config.toml
n_layer = 22
n_kv_head = 1
d_mlp = 512
activation = "squared_relu"
norm_eps = 1e-05
rope_base = 1020.0
qk_norm = true
extras = ["some layers without attention", "local attention windows", "shifted keys", "value embeddings", "hashed n-gram embeddings", "a smear gate", "an embedding shortcut", "capped logits"]
init = "normal"
optimizer = "muon_variant"
warmup_steps = 120
final_lr_fraction = 0.05
Each number is 128 + 24 x the weight over the matrix's rms, rounded and kept within 0 to 255. Layers, rows and columns count from 0. Numbers have three digits each.

# layer 15 MLP up, 512x128, rms 0.157, rows 28-134, columns 64-127
111102086138145098098151143148112146095104106171119129115086166131137139119118121102129128156161125123143103132135099140134138105136108093157126118118100112141121141117116166149120132111095134
156163112148104154099125115139149152087105144112135113142124115110131123152145166107150126122117069123114135127139125137171135134133135113170097124124163150132070135146124111092134081107147125
143125108108137116129127152155102106148095138118108139145081155137164139147110125181151089159149120130153113110169126117098106142127102113137102162143103145097140163150137094155133140164175095
093092119157122151134148131149140163082139118145127147099153103143133110105126130093101128140125110119138096134089128131121104092114127116135123156149142121121082167158134139133137089169109125
149078135146118088148112158121108097159106162141128172133124096073128105165139115112123088122104170111121126067144153116139131116110160112099134127101112133128079111104149102133091182167153110
086088110131151110122088107075145154143155160104131120163115106149127119173138134166127099133153090159087079079132128129168125154138160121107116173160095105145084151145140187121156122129135146
093071136156119120116115144161153146132186133113115151140104145150165156132109113128073121187074124105120143132164135067143137072095121122124150170110128080080130132181125140115109160122143113
101147107146083133146117103125188122103138143119107146115094132142099130151187159118085124119119127136123135120086126102130146155152092147154103116146145116168175126181140110130119175114131100
123114105134134110124138142140129135155144107146124143127150137126121131140135107119153108131139128153122109157147140154097134137113147123152126089129163143108141153118139131132126114137139103
054082119095125136149161111116089126117075106198137131086113099108054132181083114108138111104167121099100140130183106143108125139141084127153188049121180149151150149137100089136089085135088116
123150159148161108136099143096138088093114144112118148142136138137140092110119102150181111121104167147134120121112127111115139090137142147157129098129159129144144140137122136136138140148132164
143084098132126115153128158134114121153111057131110173133163134151113164119123128115143163121160062129123107103130154120158148124137120154185098154108128118129130124147144119128117132086124148
148145122119114126115116178129139130131141113098135131116119164155118121117122136126137118114143095092122127112117119129145134124106133124116122157146089135137087148157158178138104112137126087
185111184088119131187140139066122133095136143126110142094102121151131148148186129138128139144165105125082148106140145153142086118165164101136099148124124155100185100140108104130159098171159142
126159137075110127127165079155094109136148076159111093086115160178117104081102171155108142150145145132131085100080115148127133108091103150104124129117139135117107106147098138137156112136153206
086148128142140109114150160145174146107167161144108101122150122135105130106163103081142158116150150146109127141113152102105144102122163137133151149156193167129102145130117140125138111119114142
157154131117108128113145148105099134131147144106065080092125114159173145150126154122153105128127129087165139103153129154113145142104121086128108103088184171127122116125124144123144151119109100
123124132140126130128131118128122125132127130132121135124130128123128127124134124129121123137122135125132125124121132121133118133128121132125130138123130129140129127133120131124134124130131129
180120131091110144103109130134140157166154061093150109099125118151136079108155153114144171110083148125133093083134125195125139131149160088162154122094123119112100173152144160125116115165099111
128059149149177146128063120121103142164159124085143121082094168165132160131127149151116128145124142126157117138144127154133108127132136114097141157082173152090106153154100097169098116175151149
144135123135098174167124141124142125131142156122190060120157105147142130056150129094066107114057094064125162082142143176149115127127111109147124116122158129134157143155160166058102142186151168
139136128131113126120118123104132118128148118132132119129142124128121118117123142116129134131137133117155131125133129136122143126123129145120134127136127129138129115125130112135124125133127118
100101120141122115149138160114170143092137131122105154144118134140095123138135121125146125115103123092116131151122120103149099173131143132165103105103172100146144080136141095072111135114128122
093069134140176100137144152115138165094137102164117141152121204125077129077121093130122109158159122170137178066123122119135141140136112093129110117163125150137130128136096091115153108126134126
158139124142097136165091135211163175117121150107136166167127095108140103126140117122125122153140179145107097108155162127099109121123166100124116129082149203103150163173128157118135124170122124
123137131125139110107128118120085120127110140136095156100100126119158136109133113120116122124127148124127119103092116090135115120137128089133163132126113133126145144144129123148121128106108147
070084129120107169111163145116141128091148123128137142140097113130178138140103119141127124130139151104136118140131117136129136135129139140145132159120130093117123110139151116117098121115123150
121136130144170152083133123081132138152136124190112096084176110074109153143104149147117161110122121142102138138135136147140102133154106135093145166093118153159118150125134117146113148117080113
093112157087139135146128135116107170125125127100153101093134099105159083134146139165134173133160144135091160127122131062160106125155126093118130167100101127134163148116127123151124091120125118
135114161112175119093120130103070158116107140129105111135134111108107115138118166150097093101170113165167144068099141118146086087129107099177099127102140092136093104126098132148083110143119136
171142117107130147148069182158131136142046110108135078117123140132113129132170119183139126170082169138114152103120115151173124101088073123129140145095123137133162190164095163194089107136128103
129144154111119129145132117110150129149122142097143106136148145088115159092117125110150133153093128094128158159140114154141119153127170176129093142099129145090114116169123120131130154107114117
146114149089122131121147128123156140109127094137153120093150108157131115139106088104160131126117083116132123119130117144137122119137171124131132123117128129154147115130132135125097127130138111
111081119131087105146166115147136137099084174120110111157135094124130116117124124108167142126101138087124106113121140088110113120169132117094137149087102124144154145116141131150157106131122122
093078173119167097105177151183139135115114141112149128138114147117113096149135134145137116093128120113132128132129057121107094129100111119107097143108148105144134165128163147152147148153180196
087091109137129096153103118099134073086109128125140137162133128141101098124130102121117108120154167155157051146112148099143141089150146133121145132093123157118103110114128150122132094111137116
122105158133068105146131074091108144119123139158114181111104111144109115122167119140097114096091095143095122107148133124167122120106106108156121117084110153096132153119078112174102126108164120
133117120108152122137106140178115140098142118129117132114124101133144135129104111112101121129120120157157158118122140126158126112165125133083154140131092134157100130124156103092118134106121144
136175136137137132147107180110157091134119153097137125139153135175156086137158091181110172154127115091161151086179132152183126146142139140129119197128130118095136142137094154111109132136119082
127132126121151118136132134130141126129144131129143122134128139125114114132119132141122114137120120115111120148134129119127130136122129135132121124146118120119127121126140123132114135117129128
156075118133123134139130104132108140138076154111107131155152152105128154140168142101173098122101109117110107103128097138112134130135084092109109126142158077118126142130147071132171108115145118
138104148126124124149073151181108111123089156193102127120136115119128109154123118128159119120122113154137110102130134119126133126104155125108108138136179130116090148086150150152141135140132138
097132113092135153140154138118121149102140136125120112109151102127127095139136116140150104184096114092124100097134083105167131144154144106143132116156132145157134147139114133157136110112159106
114098166152106161137191140122137089083156105091124114134062073123130094135151133143145115127120116127122151108084143146099107143127112110109117120142135107142114144140121131117084139120145137
095122140117092142131149137100145118120142109098117125090119118139118149135138123120111119132112127113140151106155158168144122143115146094126136133113125112137089113110143130111107152153121126
150130134104182144133150114124119123154111130148108145150142146161142145157129078121110119131135121157145083144127127105123137124157103095129087124150138128111148139134114125134143114115149175
138071119109108137110195200155132105111116087125125093158048155143152136169135143104124111176114140106158125163171162104111148122153146114112127066135132124124107116133130167165164177117123112
117145114167136142118130123154133146131148130106157116109119119115096148120101119118131112103094123138125138093137139122137129121127127124133146119160132160156143147139138115087118077151170110
154142113106111107110111145144189052144118123125157138119160156111135170142132107138091129148151109091138099189102059124154132055127121074126093091138075130129102130117146124130146099125104156
105139100119110136138113133134131117120126126123115117154109143098138125106141149114139152135133105187112138141125112120103127112115143106114152142152153100122121134145115090134140123119180128
134139082207126131111155067159117125131134113135116164107162152143119145115074137129144101083144166075178106117128102109120106160134196112137106117091120162178128117092115142110088130127125120
130166132131130130143129079132163127082073111153109139135118132145100083164136153134113135146148109115166096136141103132132125102163092094130129166138162162103076117135149141107116151145153141
103141106193140122150101140124183104119110139064159100110132106163119193179137114110105135128161110160145128123100139130229108115166121150147073136157115153083172165090176137141189118122131115
091123098144085091068119124117163147110140119163130065132155120116093150105120117103131034112111108103148148147161140157122035121151122112174117095127152107100111157155154119127122126057118132
129125128135120129132127127132127134125128123129130125130126129124128127125127127124127128129126133131123132134132125137128133123133126128128131129124127133130122128128131128133129122131129127
093088126122179117074127100146148125113098096130187136138118129114119139098097154082147129110137094133160130131129121127125101095193109185107086180113154099129085163063105135183134147152127112
125138143124145099125131149125122149127134126142126146136131135132122142124124136139140128140137103100131144127127128118113146116144151129138118105116116124118102113127133105119149130131123137
083113140120106130160117179131101174132128134080107125155138187160105134093093158082107125117128112121136109095143095096135077110105106132121169118135094161121174126145168144099108189105155122
124129114121118103151118158163108135108117148147136163115132113139171087140137141126161115104099111090110128131133106150139148111115170116143157112121145157115103144108109141122141129103136127
156143136118144131131126132136097155133135097132149127131109103139162136125114132147128161145112153120137159142119123147167108094115095122127132143147144117101163141115084145148117079152160145
119105158153134111111106192161128119105145122144087109102117144190148173108066133130160124140139122134134118123118153166148108123105154122148046100121115156134136104123130075138115145160188095
108110130153122121126146108128147156074122088094137151172133161147174159093120115100144105150100122125102093096131098147113042114177177101163121139135129080096158171108151150122143133133099167
095137073146121152141128179119118125096148115153126140156127115123155150158134104125131134091138160087156157098129147134149121175131120146117099120091167141100161140170155128109133100113147069
101110154107128170115118152143111151111139167150138130183109110152168170141121136107115155119106160126065128142098101155161156121109119121098122171118098128083104143114178136108125119137151108
112111098137148149142113119205119174108142102151132113102132146195118122088141152143145143132136123157140081160113086153106071091155151121115100132137149112146102147128091105109149170147092154
109148109139105134128143121101134121126130100123155118137147166119115155139140132121156150159114121109104120121121139110119132147164120098095110130143100120131148141130121137150102131101122143
111111100118111104134158117148132140063119151131147078077108101138139131124144144119117106135116130117136133099099135093147137060113127135153160133174097112141150119125115145119108116124108150
045108132168140109111096124118099116128120149145117083102121126142162122111135140148151160101146158128153122168102093152170087137149130143118114117128147172133136152084138166151118126141132113
102084112115141102110160145133132090161111131107130136114100066099107144144133150125101130143137141183060084102134114185111101109147131155109100112154108090134094124130166161142121107128166078
136137171158138174112122103162150146098139159145121122101136166128093122112111141109105157104125149127124129148143150145121099108142120103125089170112175182162141122094141134146119143093101186
123115128128122130129130121130131125132129127130126127127130128121126130129123128119124127131132132125130123133124136123128134122124126128132128126135123112132130132122133132126131130125125125
116127170147111132147139112108119128115100142106132113124124154122132123162149116117134112096128138136126116125125154154148136126113130112113142163106125117141138140115106146130120148143135088
105161096133139164109100142163143135159133149086146108147134155115141170108147145179171118153139154070131117159073138121117134147134104102146078139108110104148154148128136167090137105146135153
081122144155113139140130144114133126118115147141140107182096117130114090159172141135126123162110124083149125122173120151145101088177119117138127107118176129121159137117122116125131144149123147
078175050096145129133132155099132101174137119126187077084152079103151142166157160142080153161105107101148108118097129131120151076104099110187127105135112095074125137137155159142126154154087120
093147168119085121133151147138147145104142109122162108115132081070124120118133161138154136161122102104081105186135153126100164180092110111150143109196140128110145144101139093085128157135128113
112128107159144142135166087138093102107148098115123094152135092108085154119114129112153113103112127134103112126140160128130147147135115099114111145089126109136126151147154104129117134129149138
106130113118120097116152126122117158126132111128108135155144090138128176128113136145149102145130147148142099128151119102098114141142114146116135127133117160087169135133113122120132125136125107
160130139119128145138131146111127108093127155114142145197136112108120134102095146115104147134133106147133144117132101103117147180157095149141121195123163102102112134166181099137085119150167154
091104120148137137128144137113108131061142143102104197163110138115122118137166110130118120130123156126122120141095153132150102095135099095116154169131151143109113189123109119116099118117129141
132074119162126126129114120076162150147157114099168112052186149145168143146109159159106138108127157147129133082143095096110123158102141104120114107105162136134129112097151163172150150143135130
173106090135130123099153128154090129152121149167115112139151111089130128146129141112115119131133125110160168140137166156121107158112110146198115107132112195115113101103150141121118141158101161
131106101086129139124105146111139130109132105131136099143102093153135142113148117089109124111081141155117123104144089177122120139117132134103124149122161125150136144143121142115130109119118104
158154153131154167139118164131131142149105110142103137146120153124131145168152153103146146140146131143076106114118121119134116140089146137127165125120147135119138141144136139114110131142085104
126131140116137130142149138124110119138115136166126097160125069154114118159105131094138117082119134147142145133124117121127123161141119159115109151095147150106081135125100138121130131128130103
092129127092150174069074134137136141150168095125190039132102101123150098148158156089160104175157089115110113135171139119109164158118127064127095158185153085123075162157101069116113140090113142
112102098095141168086086116115156117095187115114128080145136119132160154105097158117103106110123111093074108091099127123160110144153177151107087140194130126084060199129167127105118095101105104
134101132133150135123126141147126117139151122121114144129122116140146124107128116120112129119141165152115141136136155113114115118115118086158126132124111139127151136125138163160095131135111128
150149162175105140123121124126120120122115123142155103152123094133134090108147149125139140124154151105111105131119163118128163161125090151158130135126110142118129134148109085122157141142129126
141142155168139104142073158120123105118123125084149092141136140166114089103160112135111133139134111109150108148142150145116116114091088100136147110091146081156132111113115141126159110177196130
119146107120177120107104104126143134129136177118142125133125136093084129110122134145122070132190081136108094171130115137163121144089134098131159073161117102105131168098113062109103104152118128
161150141179121113187077123101107142120139123132122142158091099108164155138122136143114111149097120106121117114118168146129064141121113097110112104127127128161130144135150118098149126179147150
114115121109117110106145134136128135137094123149121129126116139123117133119133121122128158155148149131120152132122145123140100119135119116115107122135154149127120124130123131141130139131128143
098114148133139091105119132136124186105096137134128131122153124137066153131141123134121117166121145102130099161122119110150134074155104124125103147154140093108121101079154136157147118163115139
124131134125131131128129135129125127130132128126127127125129129127135127127131129132125129130127128126123128124132125126128128128127129126126129130124127126130128127130125128132125126127125127
133116097140145116155107159139117139134090130156152110136144108148148167136134121119172135115121126129125089100130133140144132139161123117124146099093139109189178115143127140137091115117117117
136041116109148079158148198117098070089180114145120134151124143154148115110155128065158140080135168095109166073166128155108096148107118111113142131118106126111110137148133136179123127150114138
121082135100096106113142119104129140128176109103130114115164155174133178090104122155092133146137134125100138145168139073151165136171141175147107167143119150064100165144183140116144089147134174
144108156101166111122120167090143149146120138113132148124091162142144127125112148127085110130111154100098126149124180109116119081171134131147148156128150141137109095082119125107143145163139194
136124098167175114109160145140117154129111157181119122115122121105125107080156130141079138135160144087131116080148137105119147122081142145195093122134058173106121136134115136161141157121153123
125165129089109101137048116122135143122118144111169164119152130178119124130145133150115164137149115157159143118147133131142149155122168095104119115170088164135124178111184128128114146129153113
072080096119190142200098144106124120111118117101148115128123112110134096151100103117152128115140146128151110091130106074090169107116128096102121118120153150137115135164098084111144115115118148
138099117122112133149100124103108115155125106137128129110158154116102132142075135135124082141137131172082085144152187142140120135097109120084091110146106115149098136120130160132105100166131105
188140149143133131099112117129123125120151143170125109125101121112135147115180120108156140103166148138119137098146106172159121139097138121155122107131139101100105126157179125126139119120114137
103179123103163155128193140118134097118160079182086171141101148109136128092147171110121133113118130131086102090147138103151155171151114113155083153083157116128109140153115115130102123113081112
140144136152121121136127142166150097160118146084140096092128113120105081149132100142157140127125097114109129114170153100075122134114162089164143102088104109110102130061138115155105148144157076
156111120200121155119128111098110109156108116129130088101102104123161134113150111096108111113089146081155106163143137087144112126138109136116089131108148142133091150126110102170142160115144123
# layer 15 MLP down (transposed), 512x128, rms 0.0584, rows 28-134, columns 64-127
137090146126099122155149159114137142129113126143130111105161108111114113088179071118160143081136108140111120093146087114107117104074172090153095107112112106119100147140138101110152128130151134
119179116131118136132159125176143132146124145118135145106083157145096089122106124121117143104158124103108144111164116126118118119120141134134133097141163144123129132116062149157130090103152101
115104093188127141124138098133138140156131119128129135132130162083152113197143159116116142170110108131117122126100158151122140145169105118134132142150088162123099130100141124126110125097094147
146124094130111100153118152119101129130128116085137138160123117141109134106148099120144156178130129134174131091159162131116149131101129144115161115140172124116152112173143139146133157123133127
120117126108106109177171113145120105137141082141107123148167102138147113113133135148134128076154155093107091105123139114111127127114150128112163132096155115162151110121142090149148124142122114
135106122152103106142141117108125186134141150121138131134115145160121129143183129109094093109145119145124119117106105098126128108133137106130142149190120145119115080123133158094127159147170112
136145125081124124156105114110094079182095155174130153076111133144123083149095123153123152098136093144119144155128102137099164141141110123197188093139140134162085110109121115149093117124140086
129136124107149137130142147125123108112125115099119130139175145134121118125114134134125193141089118134087140150106118115161126139143141150146148115150152158129094111141133127170124100162146060
141113132113181101132129140124118127138144106120136132139143115137119142137101133122125131124141129116147102126163120124123094114111134136150103130131159150098128143132133148142137127122131143
166156141134112120075102157100155096180135169109077135083138153094180109116153142156151089156040114159145107137116116110139111108111123151160160128165077119154069110096092153104161180141157147
151119116125107117130176147159117110110164138118108103073117126105135143142133122127119085112098168112129135108139137145137153130120135136149117105143120097134147123113163137123126131156127152
133183172101155154145113164095115134152170144176129144147124133138091113123145122129156126144153124117111069074135124092119124119073092142129125149112160143116122170156140161165123135120112102
114139141119119136130115111127154113120124130146119102148094109117127132117115146174152105143112152162124123126173158131087102133137152128104146136160093137144158139120104115082125117113102140
075128151200127059116108080124103102083120079216136121131110094111165100116186102177164159163116169114113147132154204153133140098152129141162124095114084145121108164094125127143141162131132129
136092129149129162148145141114150109171098130104110106159116146115127179112133102168153103134129155122168112134130138144114161133153128137114140126162120073150141158115140182155126161104151141
140129162110140139100135116113126099087165082134143121130118131138096082100131109176126149124150152154110153159109166135170136125103119143151147144204121136128131173142135158125105114093121139
099159105152111143134103119109177133083160130099126096136150116115166134103128151177118124163133143103141135155109159139111107096120154103129143128141090084148089126125124165098154106150128130
133130132133127128134128126132130126124128129141119132129132134125128128137127125127132128138127125130131124124122137119130127128128120131130134126123135127134128130134124126127132128126130121
140131169156140121153134146136168173172103135041145116094150091137110089095103149114101131155144107098161117109150127141082147094154123113127141108165156114128132186107088130120128130179125153
097128131117126094102153123157129111085124126106150134174147127150143163118129167105134096117152079128169128091127122117136113079114126100120116102165119119125106133173155144138143105069103118
146178191100145132122147164102122132118144080125175147121156083145115085117140133067134132072108126150124093119096093137126130110164118198135135175094147157120142137142082151130102131110149180
126123135118129122125117134141113120126123129134135137132131128130139122142122120133133114128129124129117116114118128113122120137139139124115140132128111125124125116128122138115121115136136133
128122126108118153109107142151143135077170099139107148129122111132143151106112143152143131113097133094133109145141093167132122112103139118147119108131114107124135119101116168171104082133167099
161134141167127154148129097099147137154122125124183110085120141129107118148093139113130151182107120151095170099136149134144123184143184114142130080147117186149096117106072108105144062134128143
135143124140082094147162154169113137231080113134093081120134180127164106157151077139127075089134111108095120133107116156135132173152091112089069133099171100159064107095075130146123143101078098
135119132127130124163120105158140129123136128102151120161142129108115111119132124108126143127110102128123102149157131158095132123144124111122153099125133113150113146122128123145113116144118124
127118119103129119137136124131102134131137132118156089136102115122132113129110132146137139125136108097136139130161173163137142153140110151123118130113128100144124088137145137109132131119122135
155149127167150120140167145162120128108129127129147118212142118141103125133126111118113122128105111089177117132088152085167144116146114120128124107099119154099130095167107149110125131140150100
119121147097132171114103115134135147096099144094094138085118157103141135143144138112097126112165172138114123108137097140110133129142149178134134113138088146157133123111098128090113138124150121
141132142131135116125178157171132172083120148126147108145127160164154153143154104100121118108119153173157111097141107186109136163162116100086145139122154128115124167176110150109196137115086147
124111108108119129128169164138153119073100059160149139104157120114131120133147127154077125157163125105122085136138111163136099125126125153128137122121117087153123122070130129087130147135110117
097109111097131150138129115103140115125090158160118129132140130139117126134115160126132119134149086122119108138135111113103107129132067143105141130151134157135140106160079123129040095136120141
176115152105159095161135119131129165124125150109132130122116145113110114127150133139104124132147104094127139148145147130123118124139107101087096117138122113143180131139119154170105154112122082
139141128128105146178138152119080133177148149124094155080123115108107116150161090115121151152112155135123099138101107120159148102125076126161123100116102108171116175099132089157128142112111170
119158123160148141137121148137133145139100127134097118122147089121137172168121112111119097109139101124155144111103113121091098077129150141096110066157171159144114147178091100106101070134108112
153184146093112163081135132130123159154136131085149134107108116096155152130116160093093126127113090136113179126143125192129146143049116123142119139129121152112128149103168109126143123142135129
160150116168145097117144123137147131105145143110171152119125126145152071125170110120147098139171145125192139127116115107116107141152164137119144165102135100111159109137176123087160106103129090
122133162139155127154132144125133134098140126172139131140130176133113117129129057138107117117113127129125165134164133118091110156101125119127147110153101148134113144119129126144123143157110121
142182163145140145125083129093134135138123123138094151125127132158123106125161094171057141118112144084177140101108106129114114153111131147141127216126145138060155113153124121119135124083127110
126136125130127123122127125129132123126141133111127137127138124118142134125143131109129133143121134133130113129132113135123120145124119128127122118118137123116113121131126144134135136126128126
121114138154140109132085121150147086128149098126119112127114168141128107130147139107148123174136122152122098115116132087150125151115155121144124118101102137124122104117152114086126135091124126
121161140121117147152129098118092142145106125143119170140159131139126144136121103128153114088122111128142108163135118163134138124139156163119118130105130105116111144097120128103082117105091135
113139133098143106092109088151113130150139151143158091118122136122118151159136138123152161129145157142122099142120128108154121139127098112125135068123108091130108123162108100141121134118131109
131143131130135125127121118168081142089114103142111099097162157112099138109166136125158138087154128136075125081113143146146105124095143144129149092100091130146176133146106109135120097150114135
128101130115098120127117135122135145133129140122133143105128125126128128148154117144137157137140121122125142112151117131133146110137151122111129098133119175123133149147151126143109111144120118
121123083137169158126134124137143163135124124118144122147143148127136126147107104109109145090098135133132127150139146106124116169128110111157125121157157127152159141117126103119140174110159109
152126129176118145097137158175117144158138119143144102123081176089132129153131158117103182146106147160123136064170158123134101133163150160098102163119110139147127147104065146177106130112111095
122083168133100111093098130114139153138143188140097078140135145198101156085131121087087113131121157127124174116084138111141161117097139120163148080119090126126134111142105116098108126100153175
065177142146153122131175113156124196149106153141126084167110063141116112116151087141174147074167126125124145104127177133172107147123113165141188158102137135154096151093107172160113154092129117
123147125129092120122133120117131146115146143123114130106132139131142129103126145152115117094126114129142145112131132123144109124106137094110093167127146122144113120144143125110120096122140145
132099116118081163103107102141141071102120181165133152145159104125145140110111108133176127114096124140156123095112124115137068164107136155074151125087119128127158114136114099134083112159100124
185110146138141116090077134129123145098141127115097130143136141151141144122119196127131155100123104147089103135147103136131135140141139127171133104114104100144166156127123117141126162147171106
157111174066178148081146142131105103113128178105174144087136133151138144151166195103128147092154115140143127137173122132076115158121147125104098095134142105133156143103160155092174137116200127
114196119183088113176158073105126165159156125171101088156120120131161139132081093164122083159139105083127167125166129171094127154152125146077205109110136130123132155153123160163126158089072110
130131131127127127125125127127127126126130129129126128125124130129129128132130125130126126130127129126132122128133134129129129128128122124123124127127134123126126128133127125129129127130130123
159125123156138149124150155119136154144159088100139154110104152135118154142108120151103149144068095142113118149086138092133174148110114084171175100095136085124100126147121126104147155098122118
135120124118117110133103142112137139117118133122119136151123135127143143140127122118119133124128135107134121131133114124126145138132132126147132125141126134111130145145127138134111125140135132
160178148122142101153153094108137112150070113140133129127089103150098071109145195146086081114108102091123091083156142106147144104109128115171139080101092107076135146129078083143147125105115136
138137123119114106107125165122092119130116120171124141138113131129135129100134148133129150137119122117115134124117101073138160114119121144118137131126141104098107110155125129116129109131129145
111157157104131149120136133148178151159104132101156162117126138102117105118153088145114160103131104117152112162095152156114127121179104103114131117122173131124130145103130115135147115098143132
126135131131131127118147148134142131117092157140129118173108153132114166095119110151168146114155098117160116114140171150131132089109134125132091106087119182102133126159150109164097124145160146
121114082133111128151059146110158138136115119115143126147115121112122124138147129099118125165124043070143136110152160116135134134126149135129128157096083126149127091129190075136153131127168135
131156174110169116114131144126166130156090159178113087133211146124146140139061103129116153118134127142124128125172119090106155123073122128124156156092140096113069141107099131127118142175135130
139121107082148125048138157153109094126109134112121133118121129143137126137137121120127158108184126139133128158164105125109144128104146118119135173104107119179128073133105134130152133138109086
131118173147122114095146102172130148144096178085154117112117116133127140084119112146155127104113135128130126165153075096084111163067127087135166114142180133121134161117137124186135155167093135
139123140129135118129130136128138132138135159144140144123127135144122140140152127099116132131098094117115130139125144129136106138115153149119128117082138121113159125111161108115127126116106157
065157085156108122169099164107116119129133104166116086120165117139102166093095110090066126135080125149127138106125170127116138105148133140155176137165124113137126147117090118127095156117113103
089140114112086098098115160116176123164160167121149092122097138103150108140090120091184148127098121131139139117107133113127067124110159160149115162116119165104137094099138114135176164140122104
117111145137146105092140123136110145164138127122135140108149115151105155121172176134078158118157155161090114082130137113149111143096157144138158111173156113166093112124136128098087151133123098
128192167106112129084116146106118185124081181145131139111107105122095160143118105186152117138116140142104099197125129128077098125124152082105170090131143117079140081133113115103138114134175152
133131124128122128135130133127132127129134132124128132134125133127124127134130129129126129125125134127127122118130129126128125129131129126130125128123133123123134127141130129122133131131125114
093096117142136123140117175121143163124143136112148113155122153154118114101118139115128122119105136131145114123131115124135118111119137116113085117124141149130148154149146152113163109131147145
126180112149142112061149122126106127134103131127151102149160125119117160124136156153144117098145117105098150194140157128148127126176139113132100144141107136102155143116122123112079163149104117
090096105109137160114121153120169126113133140078139091127125152161150170120103150068095137145166173143116148192106127134088125106120174095154112133115143107088126134125116126113138127164125158
126151101123090071163065117120150102099095174088110132111124148123113101140120132092204115104185160142096099113103076159141120108142138108155133146125131159164141155175150136169129119144093178
072128119134088092133125124129172138142097142141162148152137164122162123130165183111165110135146157132109152155134138141142150186100135147079138091153124107119105129153160106134129159130087133
142116146141125072163133140127154153108114131101146147094131145142142117133118118157085146151111106123157137122167110150147129105140121105162134109123151142104135112120126147133142144128139138
166124137107123134119135157131119104112116164112119147133108154116075106121136100119119123141138115123144163150102148142142131134100147098126136135118105133156107118124118129137132111139130130
085107111140124095136136102114120132131138157129130118181117143155148160124109139131127102127127131104115194167115126150108133190143163149153117163086107139120122098113152051114124135116112149
138158120135186067133133091140116124169147124157138142144086106154114086145120142102119144138125138119132135159130113141136116148075153148129150139142080144171110132149134116146159108158117105
145164114103086154137133110091180138152119190136069144098123111117124144164156087154093135126103104116135135146124159126179076169067139164138140131138137154168161141129106146131078123124150149
133125118125128182088104086092146112111175132129060172206108105122107134143136104105165155165122129125158150120164178090119116134155131144098120146138124107178125167136119132148101137182119125
122156121091128130117147097133166131111161126149143159116104154127145144151146131116107119136137141153147126096123112126090134127122130120115145154147142090127129111129115126154138126123144131
125114156134148134158135149102134113101147163119137121130143112157106116118130152123116102092124144123143114118158121098137104105152116153106106133154101138125145109123111142111135121108110149
178121124134081144097131124116146113134144112134127149080132172109161130108148131105144156162100132100141133143144097112094138151099152108162180098153159091155176111138107119140137095121129139
100168152185141068114163138124089074141071134199089184112149116116128134154090114168148138140095150147114148161131154132142106126092102142162156155116117125113113082114111140166083140172098142
121203128100143150168118109141111164143195092073133165109082142126122125186149070148136117151111101124069117164117130100113118167133116083163103142099107125143095147186131084091127104147150137
123170096150138130134141132102145169116126135127136140158149097144110156144119157104111139132120081112159124119139092143139134118141105152122106113127151136127131127116149104121175119122125140
138103121131103120112120133132164134121121154106128140103160164117137171141123156155123123129108081153156148155101102137137142092123108105088147126146137109144160106145165106147148134144125103
122142150085151138093120151141135132124124139161107146135105119119164198094149130083093122119107161139100117117107093118175125143125174110114130189159110137099140128145141131094144098120085113
134091148145128134147118113088114118126107102139175058092158101138161131131149106121126149080086154130114124133113100099090130117156106138147195168089164124153123087113125147151150115118092136
136122156122167086118123102121173145075098096133162117120147130141139145154108164093140100140135139130144123148118118146129143155103130115141132095132133135109132124125098097150108108123142096
139130122116132158129120111144131103122113144138111140139148111127130131127116140130114132127136128117142137138129124124133138131103130115115127133124107130147145142117114148124133139102114130
143138123112114157136102138117139123108110110104125130110126113157124181124177164134137125134099163160147126120101097140157103128118095122143143129123115149113168174141143145122147166127091113
128123127127126130126126128126129131127127132129126131127127129130128132131132127126130125128128128128129130125128126131131127127128130127127129127131130129130128128130130129127131126124126129
125164121088141111143158123135144167155139125133130121105119169143115114152121132143131061136145136095135158194131110151158128118098147130154125055148073132093103064134125141127171127144125144
130082126116135112131156185123112099083130126054131104130149171115170115124142141157143116107131207155143107111070137122094144135149167118102121136158129182138123094172106143165123095084123126
168072121115106139122110109111115083107107129066117070118116163168135133164121083117101073118109155127139144093095149101133106161094131156113142147135123126130124097110143152139167103089146133
163159163146131105124094142153105172122107101135159153116129137158145116141128083139119126162096118144120115151133180136141125093084149135118095131094126099115126148167097128113118120151085150
150085111153105155151097095090132155092117130083100204168136175103160096128102094126115143094173162125182105104116095127099103134077145120094164176121105141137091138118101105130128111130132140
080136161129121078118156110157119093097141121146109140100125114128120161131151113117164135104133137074112100126181144145140096166116133129146159125159138138115132119086071137133138110170109143
161105147108138146136118124135069147167134111141109089108117132066107143140117102122123136125134082113113126100155149160147126139115101124147135112111134103118087164142125094115142126130125137
140045092153105136106205124153123103137138075174112135125148109128179140116103163106171117125168071129099107102171123104096093121111166118132147187127101144131108123129100130083158149092117127
081133141135127162165134170143146135161120116076132138127133133113122114124146125133136122125117125143097125127147124113132138109140118119115112083157115109148103123117118162131106105119136132
133134105142131177141133107140114142153135128114137163083104129110111154141150088090125087113101150142148150141104132124121146136118138107134160123128113109126127124116129156121177097147109129
122081119080131130113095156107094148132111115138088148105127056155184165134119140127072106145111149186100150112067087107179106147135162091154159160171115107084123169149148091125140101152073161
157139121168117150147142146179141132113170154116087151128127098125167118103150080137162140125087111089100135130136145104159132119127157129109126100185166105105126180118149118131143148137113131